Weights of a small GPT-style language model, trained from scratch on English Wikipedia.
Size: 20 layers, width 128, 2 heads of 64, MLP 320 SwiGLU, vocabulary 4096, 4.82M parameters.
Architecture: rotary positions, no biases in attention or MLP, untied embeddings.
Training: a variant of Adam for these matrices, 107M tokens, 5997 steps.
Each number is 128 + 24 x the weight over its row's rms, rounded and kept within 0 to 255. Layers, rows and columns count from 0. Numbers have three digits each. The size before them is the row's rms in percent of the matrix's.

# v: layer 16 attention value, 128x128, rms 0.0584, rows 110-127, columns 0-127
# o: layer 16 attention output (transposed), 128x128, rms 0.0603, rows 110-127, columns 0-127
# gate: layer 16 MLP gate, 320x128, rms 0.0831, rows 0-4, columns 0-127
# up: layer 16 MLP up, 320x128, rms 0.076, rows 0-3, columns 0-127
# down: layer 16 MLP down (transposed), 320x128, rms 0.0748, rows 0-3, columns 0-127
v110 094:112156069085137108130108134146125139094144134116144165134165132079123100144188133118086156119130125169153100109151112132119127087108114132109150129125129133121093078158125142123194111090143127093152119123147118116121110107082121124115086149153140123144113134115105071148149139119139164149128147133101155115122121138141162091132144113188078113120141104110109156158104150141131139151129
o110 100:093114158178082118133114159133148133143144145124136133138122118123111165101095142165142127194064132093085168166121107117146130115138152124133125092103139114230104129127116104133073133124110143101144118122121126086139123120128151098147142132112149123160161120136125147118155140107134096134124095157113109131130097094137113115131097159099160126152104117147150117099120159114118119109129
v111 104:136142154145132115131178175147122150131080129109094095151100145111086145120092072159137132136082113148137152136109066145111117116113128136131141084140122170143124132168099133145162137146142144124111097181128119168138122138138134133111121142113098153097153140142140113118067138130137128115062109134063122162095125120119130118122156132137119153144086115089133167138154135131116133131143
o111 112:176139156153105212103124084135132139104151135113133097096165143109135074162136124077122138114136145142142126120136149120119099129137137125087117123049117107094122116098145141111152089141101119137101097112210118105141097115135108149132130129127121125171095118103116099133147102161138154133115107124140147132134094132175129135113139137153124111169111131149125118124090138116143144121125
v112 089:107114070119113139107126158129117154182163136143142125116118090129138104106150153134152096138114145130111071133113111119146124120159163103099170097157128128125102149127139120110132125150105126120158156120129114113126141116119113127121147107132155093079138107111187186108139140147135153122160104114130135126107138118142126118142086145139156103161170113117150115077125148091123143035104
o112 093:095180143138134082137149127106141070082090114134120163144109148147152159133112105146107133115155115135184099112123124143128123144111139146162117148134129154159164090157128132114098155120154137103124128144124173175094075113086163152148104094135143127118100161105091092138118136078123136135104149133123117118147128114085146133121132145108130121112130143118116086166154129137089098157160
v113 108:133134157108137136136079130088159147100098133088157142121191164171178128151136122156105137110108142123145107149131112123150146107107116112131136154073145115112137139170139161120139112078115135147118177116154152124077143131151151084142082123156119143162128143094156133120146098154105129122134116114128105106120098126137094095112120083133148095134155136163106140158123082139146101129149
o113 107:129149102156138124121144117132125151182147128153137123152098116143121144075125137104123123125075092126102139122102169112117130169125144116138115128173127149058109153080093094179119131125126161109146108110092118145160159134156097117127146133085142067105132139163108117101133129137131068126112155156134116148091124133129141119133158125129150169133120120109145132107092112177127147118091
v114 103:127104126146128126121131115112120097099125118079075098107119174172115107105106049110110161136135116162132157094121153151119138142113098121107086175118163099123138129120139138126128155130127120116112072145133130137112141121103132093131116156129069165145105132162070109105115090134120121153128160125096105140149117146115129124120182086129123164115132128106128153138151153150127104160161
o114 110:133112097131109139121118146130101193128148137105128091138141118100124071128117118128123146115085166110115175129141132088101121095152115123118132083126125142122073151097148120151158079136128136136120129143152081088127161150176088136114154132100113131166168103153156137129140144170130150137154099122165131155127123140144127137155150082157120141116089147139151161134145122111149132084082
v115 093:134102083116125131147136166128106129135115147110098122123057121138113078133075165118169117140131084146137120157128123110132154152159106115126125105145150102135159170117127125136097099115107123109158058173124142157153137127140128139165164172133155150100149125126137161143110156174147158161156162129151150155138106154127113126109134144114100148114109121168129116139084099142125093148131
o115 086:143075133107145133133119097093127143110144080154138144144106123098115156086178110136140111125164156126122128132180118144115152104140089130122134151128143125162159112111146126135146138150117158115127142117147124116111095149153132125079153118147112091180138072118147087127120125094106159130156116098129145132148171090142150122174121096157141131114147147095180138115169099117134123098072
v116 104:098139137121126090150137148146116125168204098167114116122084093105117128115164131110152117124121173170139104159123077144182090122157149157113143103162118132148090114130142118143101131153114143126127163116114117106126130118125088125121152115106109117100141112150145148147127185124120183116129096129143144108126154123135131117122119153161132143139145142079133098113136138110118202114092
o116 108:107150162115120096079137125143151087086095123130152136112138164108157122166094123116138137104154160124153098107117121127142119112129129146138121125103132125225124111149133131130130146125180106131116110130173145123101091138098127134119118098154144240107117137099117090157115135104120134120120108130128148147132125149100131121106122139116131109124117142160109104152127140114130118120191
v117 111:091130112100131121099149153167129129127059117139107152135102135112081146129133097175127123136076095130118138113128058148098106139174110158131087111133116165146117118120120154130158157160106117116147117148118124137150127146100115161126137141115099115094133123165127121096081124142137103136092145120099136144108155100110125084115152155170107129122098112099147172114146189120134126156122
o117 121:147153154177117196123123116116126130067185142107128127079133136106107081155135129100131150161128132121138124106127163079123119103131117088107146110047100125139108094134123129115128124134115147120068123118170138100173103086109144136142119130137120147178088129112109105137121123130131153111124102131108145110134116140165141124119136141146117118175094134134088132151110120102117109108115
v118 095:121106068121133108125128167138132149112149116143115126130155103107126095137167107143106129147113189171151094164134075159156132102130131136079156144170130103132099107188141130129151085135103141135143141149134110101105117124134109153144094141119083134106114117145148132155127133141141181140144148121126137086149135096137146063149100125185096121141148102112103139113148112125130148105117
o118 096:089153162147090116120141143130149106125129139096148114132105143128144136130101124096124157147122136129149111123138141119125088129137140138123104111056133107255142134113121137152085142115164130096129115132196091120129096115135145121115157116125142168142123105119134093140108131100122138121118108150125131131145101118116176154124146134110136151123122149147172112132117128121137133090174
v119 087:115145149160124096146114141119148108140101134106134130122091153091140110137118134120146169125178085101088144068119175112139085141183139118118135092096114162126139107101115140137087160160167129143146107144106123148130091124109130070093119134107139159147109141089113157130136135102130134122105131153108140125119108151125166191097143139070138124125078154145104118121120119123131124152139
o119 083:147119148118134114112122117163139129160126134166136162138142106152105140208136160166150108111103183150104081159134082130149164111091121154124153150167127113105113100097133119140184096146080124146108131097111104098101157146137130157131136139120116104148130088121149143120124156151111117134171137120111136152108174144117095097155101152142115099145135120104107130138114177111097133145124
v120 087:135114176128136112126140088111129104142119121096124139119126172119151097094148104112134151095115104139108130079130154120130107114098103147177166180099146146115126147141106143135106145091137112157138140118145143110083145124109170092128126134123088134170115126116117100138121098095119116091062153148100097114084133094125095145100170111139181121119101151151104154137148104153146128152152
o120 089:109163117135119119099111125121112144147124155152144085132151105137092106143103132117109134075098134115110157121114123128134141134112140102132100084099143148051087127093137079127169079155116150148080149126103120117148163162146069114118131128116167115110141172164115169109163136190139118133134101125134127168116132143122111139110128123124132139143122096126116106131100157153125154167110
v121 109:100124098114141119098102131157122118132107126172119116100123126081104119128184133117083139121130104166095115066140106159111093142193119134135093165108115158128085150116140126100121145178099124101153142090118133136121122113069139125106109114121100093149097125141098134093103101137107131155121159162153137095106159167135167117129153126136152138125124144133142144110124176150121152135118
o121 108:079154157149133101107135137112144144100183154116127181110120116141099122135091132166116118122102152091113146125119132066133124104107137120112154076101152127197109117160144107144126146117131127132078136138106143092143141120099127131138135130145179170157153156136103120140135180125156117118143108126098124136126123127092093126131126145129124110129079122114108135134122164060116081132121
v122 088:106138116108135118121096176177155148097075150125129148148163145057134126172142148123106139097143112154127126078134068155104134093156094140136163121121132146114112090134097139111166130125123122122146134130142124148150126113078138119117089140133128123131072136154123108109115153128135140118122185143088141104125121151143124110122148122184104146150122130136093167135116135136124170178122
o122 093:142142155168111152116137116140130124125182161127151133107117118128087147126146148149135137167121130112089135173132140075155128126116142127106152107057155114182118091147121097156108128147114157111120124111134142065147112133116133127142139143119166120152130121108125115122128124150143107156107081164128126133119092107117099116107092164109144111163096082105136095110085183093137113107149
v123 098:130133134152127104125129163119142152114145109103110088127119107141092122126138128136095169140127124130131143184124097143120153109107074068091104131121164113135142103155097115135128107077134139133134107175130101124157118117102126129159127148107065170141095119141159125151117172120118172151084167160105106096175147120127153126126144117146062150110147133128108123155132154149121145129153
o123 102:166101099128092149124112151146121130138140146124140102120108148113129124147103095087152149148144173135098127160176142120128103123147129158127149135097132110225106143077149131129145116150114100097149129148178043105116143132170131147098188123136131137121161108145148129129103109140121157117136092147144129136122099126117150131140179133136120127136101136123172146120123106115135137111113
v124 090:132106125107133151127147175117149134126103102149151103143144123163129157116126093144181138132151142098126131166127080125089108176181141119163071101132157160143149107119155135134122144115123150122145116124112126120122143139139127164126153122185112100126124123153121202113051147137097149126151147106093144140147170135116116121148099132118087107121136130131157088105142135109102099112113
o124 084:156158123154156186121132093154109111094126121119106178103127111109143129133153148079113117137151123133170101107156175113148124114180095122111155182153075102121155163123095143127124161126126110108122110143126123133132114088131129134112166123111130132132096113101149097155119127127163162096159135138148162082147162140114164110142161139168149152133148143105115168142161130122159143154144
v125 091:100084063080147148108059098099136115116126138148157147110128114144128102115166154131128151158136120134120089114157159117128138144166119125087112145127099123123152136161134155124127146134110112117153142116115162115120149123122153141158103118183158134177087121108076140111141083109163129177168175131157146127146110134141162116121122099131130121099137133166124134132112128158131093103107
o125 107:093108118142133100169131144107112136136154125138104171142127116161120168083124145180109107166096107096111158110146136111120156116117095105159130134155128134159093150129105114168115138120133163130120162119076095142133150101138137088135153137110132070131165147168138155111146166082115090111168132136095083112142163111119115110175096128127110143130125127113113153113139098109101109128100
v126 100:113130088124124092128088113142137139101141127118144098126152100123100136131078108137115149112132107119136097115141092150146164129191119069098112155108118162134124101166173121093119125125085136104173128113107115081145113120096123135112139134128082150128051112132152192090148114152144137149109168135124131074126126131132136114132147140109099110123142132117094110139140165109134138109135
o126 095:123159145152123097112151207144129111103143139142124175093077145143132122150152138146119151151114150091105111151129127097101096099130129170128174091127143122208104110103104145128098138136114116108106129155160118122118127101129157140103148152120150113161172135146130124130073172110114138111118114156144116140130126132087145117139162133147116132123092175094148147138106153111113163137123
v127 099:163131167157118160131170117140128097145164117156146088128133074148133135128122149096116120139156151091125162123108181125129116137101152109177147092142149130124124137114123087112111127145156132152103146129116112146176094126145106121114142104124154106125142124130177162148125160101112106101116066123162124138121157128134098191147110157079155135136128139126147079111127104087125147093117
o127 108:148136114089142117127138126130125119152062130143111127129124145136175145137125129145139125088192119167154108150135096162138118149135151171136136166158132123091187131159160149070122148112146078146169125158133157167080136160126139149134103125151131151064117152101134132155127123139123157128130164119131131134128120127107142146094129116126116117091151107141124125130157150160124138175171
gate0 116:121126130131139118144166145123115145124109139103133076153087118137130163168095147144105139100121141138132134122119117206154169116097125132150118137103125103105111124086103102123121129121158136104138110136131165149099171148156120112110125112128141138045171199153105140118149136090092113124149150125109116150147133141081130135136140129125109142126165141140092103152115114153181159153117
up0 123:131188161136126099126179148154109100125078125160154129117144120114137116109130138161136148116120132122108116132187111175133127111145106137145166144118142113167129116088162121102127146118162120153140118168158142125109137149120136133107081125143132135084161152133141140179121182143076136124149152171118147152084134133143135150133126112141148145107146182185141127138101122165153119098124
down0 109:103154143146095135104164145153134084141105079147144138126125138134139127087136167126115151151084141130137104165191117173121127113151130129092109137115108127188139145119202129086145122134119118153120100145154094164111107125139127100109110124140140145115107107141135153168141128164098089116125111176115127194124123113153121178097143156117130157107099131138141123123121139112159129117131
gate1 108:095126158108131140174170124150122056093130139108166118140105091150074148133157104108150098106073150093104094103123127147169146118144113106184157137119113171110129112088150144139134153123129139135135110116105128135131127153171137162112138140137115115128165146128111101135117137124131139151122100150120127167144134142096074159098132148130154152135133181143100148125120109140145154086111
up1 109:151134130152165097182134125130108104159159099162126124137107118152141103141189175125149101131077120153116098187111125127094161138128135108091174142123130117136130091122068141140097093147140131127087094109096079140168114142132104148149118078149101124104146130125144127124147152101159148152126086102153161142132144127151096116120128104110113134114130130132142150164131139133142113146157
down1 109:101121106103163152149106107137097136123103149147139139106094112150105133166156104124129113141156136135132154120059113133102144154114139179137164126098123110109144126095134146124107118138116133120188138111082099131147087126093140164091121177189123105124161177145142137143129106170119112130098137106115127151112120080142153121146151093129111135138118142146093125117105089083148096156124
gate2 099:181153176131155180139096120142172095099144158142146140142133144153129101166116115134127145089111180083175102113115127137148113120127086134159122135081118145119071111130173124100095123135082117141160106115128126141116147135086136112133107148134160126104128140156139088102112090140098134163119129128124111133136102128119075117147134118149131155117099151125095146106161145140153131121090
up2 102:125141101129123114134141162115166115128122111108115126180105136120234097124122107167158160130095142143125138115156158138129131127138124132129099128147134105141135141138147152146192080067157152105134141133115140170155122166143113171100146105133116106117122122095100145147122122155166138124129110141123148092159119127122110138108131161081198141108141099117118135131129131140103117143146
down2 098:153119173115161126132141092149136127174111135123132131111112159125150117119136158161115104104089141122127158111137130098091130117111116117125126113151144127126155156110107079177114113095133106186165129130093119095095116158100145126112121101173118095127175131112140144151138161149111126077095152136093122092162135096132180102103106100126144129154165105089164134091109120099111128132104
gate3 109:126133137156129121113115187148130139147113214135122189166152141168137102080108164069105122141155132130155098149100144098150164178110113131121121079097134142140121102137128121139127139112118112151123127136109123157154148095141129180099151115138133164141138156132132129176113130126132126131160155147123129134138107103137124086129113125086136127106165120135127102126121176113171140160122
up3 100:104082134125115154109103149168116139136124159112162136119046126136082143134103138159111082135125140101113110116122145180102125117159135094128115110103126172136145118162123148094140123157111126134134126158160106118116132166178184137154098106167121148095123142137145124111111142135120120166153118095141106156081132153153115135128124150175163118131149132112103084136138134094156112099114
down3 102:117110165115154168101145152107115127130099166112105101139117128156115077115145131199113142164152110097166113151138139142076081119127169153138146136118125118157136134136194136140107129158135148101153145134119115112139133092167136117135144130119160101124108170154131084141173168127104153157118127145134080116109110140093132139141110138138109120090136136146127099142130119067147163139137
gate4 096:177096132092158140176112143137143116098134149187132108109127135165152124134127085160144136140108114132107153098177087181151164120142078107146120113129141116132124088097130145168114147157120183117148120087159145114124175107134112134113131153145133110128169131133083146150109160107113132126134147160119112160150148112138145116140150146145151118137162072106122113123120105125141137171133